{"n_layer": 23, "d_model": 256, "n_kv_head": 1, "vocab_size": 820, "norm": "layernorm", "rope_base": 10000.0, "qk_norm": true, "bias": "none", "init_std_qkv": 0.0491, "init_std_up": 0.0491, "beta1": 0.95, "weight_decay": 0.037, "decay_shape": "linear"}
Each number is 200 + 30 x the weight over the matrix's rms, rounded and kept within 0 to 999. Layers, rows and columns count from 0.

# layer 13 attention output (transposed), 192x256, rms 0.243, rows 27-31,59-63,91-95,123-127,155-159,187-191, columns 128-191
129,206,190,238,215,181,178,202,220,176,165,180,157,271,237,213,191,218,222,196,206,218,186,270,191,133,224,190,239,206,164,208,244,197,202,223,206,198,194,178,179,206,179,181,175,176,199,191,166,224,174,196,209,154,184,210,227,249,211,234,206,142,221,182
212,217,188,188,205,241,162,193,246,216,182,176,203,200,208,202,166,238,236,208,262,215,208,226,181,225,185,155,150,188,202,276,207,195,173,206,211,179,211,236,203,213,253,179,207,218,195,142,204,201,243,219,227,180,195,153,195,222,186,243,246,178,226,207
270,214,202,210,156,197,237,159,196,159,130,200,229,200,208,161,136,178,216,202,250,243,197,203,198,160,253,172,212,161,212,219,187,188,177,172,182,237,168,233,184,160,178,203,203,197,235,242,146,236,253,191,171,184,223,232,191,279,162,205,201,193,179,204
201,186,205,164,193,173,180,201,199,224,215,192,243,197,166,197,229,186,170,216,219,215,194,225,219,156,205,184,194,248,187,176,199,186,187,229,196,196,213,226,206,151,243,216,190,227,222,202,253,166,181,237,218,201,193,171,170,179,197,257,215,150,186,214
255,152,198,162,164,187,188,200,157,228,215,170,238,159,180,247,198,189,207,189,198,220,148,145,187,186,201,280,199,221,193,192,191,216,196,221,189,169,196,233,231,244,190,166,209,252,196,182,204,122,192,197,245,194,208,198,197,210,222,186,216,204,228,207
213,161,199,130,236,229,159,251,215,261,206,194,208,176,161,200,167,177,239,183,177,200,213,212,218,243,189,242,181,248,190,195,224,177,230,222,235,192,132,207,204,196,162,181,136,202,230,217,210,186,258,226,203,200,178,217,238,203,155,232,168,198,208,242
181,210,197,184,202,191,194,219,173,167,177,211,203,158,116,234,267,166,152,190,193,138,198,199,180,192,157,166,230,234,191,198,253,228,133,158,199,177,161,227,181,201,187,169,172,165,222,171,219,214,206,218,234,185,206,239,211,189,200,180,174,168,238,223
126,203,189,179,236,186,204,195,186,182,173,189,196,190,184,176,218,219,169,215,182,213,223,188,225,210,108,202,126,270,215,165,186,243,213,205,245,158,208,221,183,187,232,234,238,259,204,165,207,196,221,206,156,217,232,242,182,199,239,194,221,177,190,220
211,168,241,168,154,218,191,175,212,191,220,202,225,223,177,207,195,210,240,181,215,165,177,221,220,245,206,233,234,163,149,191,210,194,177,201,231,183,210,265,195,200,199,262,201,187,211,229,120,229,170,205,212,195,262,197,208,164,213,197,250,129,240,212
208,182,171,215,210,216,210,201,193,220,189,193,165,228,221,193,185,241,260,195,216,178,272,245,190,159,135,191,201,209,211,218,159,211,172,227,210,187,191,156,234,214,235,185,195,236,150,179,211,237,190,202,170,213,122,251,232,168,169,194,218,167,204,210
167,138,201,191,168,174,236,199,229,174,241,163,212,222,238,222,219,189,173,196,245,239,211,185,172,162,242,198,162,182,200,237,185,206,177,170,161,180,200,215,218,213,212,256,219,201,162,182,184,210,197,194,217,208,216,209,172,181,200,231,190,194,207,249
224,218,214,222,182,189,227,197,232,218,240,197,223,224,202,195,233,222,148,190,174,185,189,183,144,218,214,228,190,205,192,159,229,218,184,223,174,191,213,209,190,178,193,206,233,188,163,206,211,211,171,190,226,192,229,184,245,228,188,197,184,222,174,218
210,154,241,223,179,153,212,233,178,209,219,222,222,225,199,221,264,222,232,201,199,175,205,177,190,227,216,248,207,206,193,176,190,199,222,224,170,206,198,188,251,218,200,203,215,114,195,186,225,196,197,118,183,230,163,163,211,186,210,230,274,219,211,240
250,232,191,207,216,190,234,180,175,183,192,217,197,149,213,199,189,192,152,216,213,223,196,221,250,179,220,208,176,156,186,185,203,162,199,127,209,183,249,165,201,218,208,240,146,154,182,219,228,280,220,149,199,241,235,201,214,189,236,237,202,176,158,166
215,245,197,169,191,231,245,246,136,195,184,185,187,203,226,186,211,149,145,231,156,199,196,187,212,172,186,158,140,174,238,198,174,170,196,198,182,206,182,225,124,196,168,174,160,199,174,238,192,189,177,242,241,254,201,207,183,172,184,197,205,185,210,233
268,236,203,185,145,239,139,158,185,244,217,178,194,181,140,187,164,188,218,185,221,197,177,176,161,181,214,156,200,211,181,247,218,210,244,201,162,176,184,248,203,211,235,208,195,218,195,264,243,175,191,270,193,229,272,232,177,164,187,200,234,219,188,197
190,223,221,219,195,166,217,238,200,168,220,210,205,197,185,218,241,257,225,192,225,203,182,211,226,178,187,222,235,182,165,176,184,150,226,216,145,216,210,226,196,188,228,201,204,208,167,201,203,216,234,199,181,166,205,221,225,215,188,232,203,239,233,156
151,233,227,219,216,205,226,154,254,180,219,134,157,142,233,222,188,224,211,219,137,201,214,164,172,243,184,230,164,205,192,219,215,182,186,228,154,155,158,168,161,274,171,198,157,224,197,165,207,195,220,190,242,179,153,174,240,197,200,222,181,199,232,189
164,280,156,201,213,194,160,160,183,238,209,247,136,264,214,197,204,166,257,158,251,200,228,198,231,203,262,208,199,197,178,197,183,170,190,177,154,268,148,209,191,182,184,183,207,170,177,163,182,213,224,213,237,204,248,272,251,165,168,154,211,209,233,182
177,229,183,200,253,239,281,152,214,199,206,165,162,225,154,190,222,179,198,237,201,174,223,176,178,198,193,179,166,187,156,202,220,199,211,175,191,230,210,227,222,199,229,204,222,127,158,240,195,213,182,239,224,281,298,209,168,173,166,188,221,247,224,221
249,195,216,244,173,161,233,196,193,160,208,182,184,206,207,163,216,183,203,220,190,192,195,192,206,261,167,190,214,188,231,149,196,203,186,198,203,173,229,218,218,172,192,223,201,198,157,209,185,189,211,154,176,173,188,235,195,208,225,117,205,225,205,161
209,180,189,162,208,208,210,237,241,194,217,209,224,192,239,224,190,241,188,199,178,238,209,218,205,226,227,257,220,218,158,187,188,191,225,241,229,173,204,155,243,187,202,236,191,219,208,244,236,209,191,213,245,216,223,207,234,202,188,230,221,206,168,186
234,185,168,179,216,200,186,260,202,194,189,230,184,223,192,231,129,162,106,210,196,148,218,226,162,163,246,180,214,181,219,195,228,195,184,169,211,162,224,221,195,171,234,187,211,122,213,192,192,176,203,239,216,230,205,183,205,130,229,140,166,203,156,183
176,178,191,208,235,201,202,199,247,217,236,178,228,225,200,160,219,207,201,262,163,217,212,220,140,186,237,205,194,180,256,238,195,227,227,209,192,208,168,225,228,188,198,199,203,219,221,157,161,162,198,169,207,188,125,230,182,245,147,234,179,183,203,156
145,227,218,178,194,115,222,186,246,217,183,198,227,175,209,187,150,229,214,189,191,203,177,252,182,249,243,184,148,198,199,203,256,220,170,227,194,180,203,232,213,212,223,224,233,206,288,230,219,235,196,198,236,152,217,178,217,227,158,186,170,219,175,147
274,237,200,199,233,205,205,225,225,171,202,227,217,178,241,184,196,211,135,184,222,183,221,159,245,170,162,293,214,204,236,170,166,184,193,196,219,203,213,179,135,222,230,196,227,217,184,153,202,215,207,195,230,172,247,212,183,179,219,223,217,206,185,194
201,205,250,181,194,202,199,195,210,221,208,230,184,223,237,264,173,219,168,242,206,226,233,165,228,209,177,218,243,225,251,197,172,207,219,189,197,218,213,183,218,182,167,188,212,181,217,225,226,197,169,206,156,184,162,247,176,194,198,150,193,247,159,216
251,189,159,174,194,222,227,216,204,199,217,254,167,220,222,159,216,199,212,191,221,173,139,237,235,230,154,179,236,157,177,207,160,262,168,248,175,287,210,157,235,125,149,176,222,206,219,222,187,187,162,152,240,156,224,174,194,198,192,167,206,232,202,207
176,216,178,196,200,198,224,211,198,215,190,224,140,209,154,206,212,202,156,183,206,223,180,199,178,241,201,160,226,196,205,235,199,218,227,170,170,189,194,200,190,232,211,172,219,205,244,191,232,194,225,193,178,164,202,212,264,197,224,175,189,147,183,202
257,206,194,224,200,279,136,200,218,156,218,255,215,224,229,201,222,242,227,212,245,214,192,203,238,265,211,219,285,196,167,230,230,157,201,206,252,290,187,205,148,215,196,246,212,183,212,134,241,148,268,184,159,133,214,199,187,256,222,237,188,171,210,188
# layer 13 attention value, 32x256, rms 0.227, rows 28-31, columns 128-191
204,195,180,188,220,226,134,190,180,190,157,206,165,238,244,205,187,209,221,177,200,190,227,210,250,266,227,226,167,194,190,176,218,202,259,120,204,223,151,217,201,155,210,208,265,180,199,220,178,255,157,210,256,182,171,221,196,186,206,173,192,224,132,219
205,240,245,175,183,184,178,192,208,182,181,227,228,263,176,210,260,220,220,216,211,235,184,174,223,199,206,249,154,137,193,286,209,192,250,174,186,191,211,208,175,157,189,224,235,193,233,227,207,171,176,136,198,233,192,224,189,171,263,210,202,162,174,187
210,209,207,258,204,188,231,225,175,169,152,198,220,167,223,223,151,263,233,180,181,216,179,232,220,192,191,193,222,216,168,213,215,210,198,206,215,245,193,243,218,219,170,197,191,152,155,228,262,172,157,163,153,241,171,184,191,218,207,217,173,185,185,283
190,214,224,217,165,206,171,190,192,184,197,211,258,265,211,226,202,198,145,208,204,183,206,191,233,279,185,233,228,203,177,210,168,183,261,176,198,184,160,209,178,180,156,197,164,237,234,183,198,182,200,186,147,178,175,139,252,258,297,191,137,255,219,246
# layer 13 MLP up, 1024x256, rms 0.234, rows 0-8, columns 128-191
172,152,219,203,235,237,203,179,224,166,186,182,161,245,183,186,248,231,215,227,222,127,205,180,187,203,241,199,198,250,183,139,209,181,173,190,218,141,192,232,243,179,188,200,170,189,174,186,146,262,203,266,220,202,196,203,171,240,203,204,257,230,220,157
192,162,175,209,199,202,243,164,183,183,211,192,215,170,194,241,229,240,248,165,190,120,213,175,144,191,241,155,153,151,210,252,188,233,246,184,192,191,213,196,232,157,164,169,252,194,191,219,137,203,168,243,188,191,260,155,183,199,177,165,221,174,167,154
177,187,213,224,204,251,163,193,210,132,232,225,186,188,237,203,249,184,188,199,233,187,188,228,195,265,149,137,224,186,243,234,188,141,168,219,175,189,176,226,263,178,208,237,213,182,211,184,181,174,190,223,224,179,167,208,156,231,199,231,183,182,151,268
201,231,162,200,185,226,120,213,219,182,244,187,190,202,208,183,230,175,227,201,243,183,227,225,211,200,138,195,186,218,188,205,150,199,180,189,201,224,197,211,157,252,291,200,167,174,178,185,201,153,194,182,158,204,186,226,189,207,190,170,262,211,210,205
218,174,208,233,246,186,223,249,208,175,149,234,238,175,131,188,191,193,231,183,178,181,220,226,160,215,247,186,183,169,229,226,240,223,220,236,190,213,249,268,189,147,198,212,194,206,171,185,241,123,190,211,209,171,174,165,157,149,161,211,176,244,215,283
233,167,221,176,220,163,168,175,158,216,171,201,212,244,194,212,197,235,198,179,193,210,233,197,144,217,203,199,203,212,210,209,223,216,205,219,164,181,194,238,194,195,137,206,188,198,198,200,185,157,252,162,202,177,200,151,206,171,232,236,229,240,222,197
158,223,146,253,197,124,182,216,183,232,229,165,195,139,198,154,194,190,113,191,209,166,157,247,220,265,240,191,186,216,206,232,234,196,223,202,176,223,205,218,179,187,216,190,166,234,163,206,203,183,171,175,266,191,217,157,205,194,236,208,165,228,172,228
197,205,212,197,173,253,223,179,170,211,181,229,202,176,183,195,197,204,197,181,247,167,178,165,236,214,198,236,233,240,273,125,241,164,248,180,149,155,177,204,219,207,236,262,232,209,180,252,159,190,265,238,227,205,191,191,159,243,196,214,183,228,202,203
143,226,189,181,186,177,261,214,180,189,163,259,257,189,155,136,181,214,230,217,187,214,193,205,213,246,171,199,206,180,168,225,106,283,193,191,213,216,201,267,183,180,177,277,217,195,206,197,214,243,197,158,110,174,195,140,204,170,208,158,208,214,206,234
# layer 13 MLP down (transposed), 1024x256, rms 0.24, rows 0-7, columns 128-191
201,200,188,180,202,223,153,146,211,237,191,163,219,208,188,191,246,230,242,157,217,222,236,215,206,199,187,140,151,167,220,195,193,226,181,242,194,251,228,169,233,170,149,236,184,167,192,186,173,221,192,211,223,190,231,201,185,201,155,131,203,234,192,170
224,197,182,194,187,225,205,189,270,189,172,220,241,201,126,220,187,188,169,156,271,181,217,195,184,223,155,213,229,168,199,226,215,262,199,175,258,216,176,227,176,167,225,172,247,203,184,178,194,149,180,156,235,199,221,214,230,189,225,182,199,147,193,190
218,215,218,231,199,212,209,242,211,215,221,253,208,163,163,157,157,201,168,223,215,158,221,188,229,186,138,155,215,222,222,212,218,206,207,220,188,181,183,175,230,238,247,217,242,203,180,223,201,201,202,247,194,210,206,181,166,193,233,144,247,211,234,207
198,166,239,232,189,208,187,201,200,248,198,161,183,158,253,153,164,234,150,263,204,164,197,189,181,194,219,152,213,213,188,225,156,213,213,223,191,185,194,143,197,206,163,213,248,223,191,191,237,250,212,234,176,267,195,203,229,153,217,202,195,254,150,202
152,196,235,173,191,230,226,200,208,171,181,195,232,172,162,200,221,245,164,223,263,222,175,195,198,206,242,157,144,154,219,196,180,197,164,175,200,207,275,194,199,165,240,205,197,172,185,211,193,156,153,188,180,244,237,166,184,175,143,177,216,204,130,163
142,205,168,238,205,179,230,165,198,211,214,212,200,153,221,184,220,213,185,226,220,204,229,179,260,188,202,172,198,220,207,213,191,191,210,220,206,193,179,208,213,231,228,242,209,197,161,192,280,213,176,181,219,179,201,247,195,205,205,205,239,166,194,211
283,111,114,226,207,163,178,253,221,196,205,259,193,182,193,144,180,245,209,186,233,220,229,191,188,226,181,202,217,207,180,181,216,252,166,210,176,206,165,201,211,208,209,177,231,160,167,163,191,214,173,209,147,220,184,226,191,164,177,205,174,261,219,183
254,232,158,178,197,191,179,122,205,175,229,145,183,184,184,179,205,247,223,205,218,186,231,222,209,214,241,164,176,187,240,167,170,182,204,207,181,178,141,198,244,207,180,233,165,177,178,155,194,236,210,239,174,192,134,204,179,196,212,204,109,185,176,255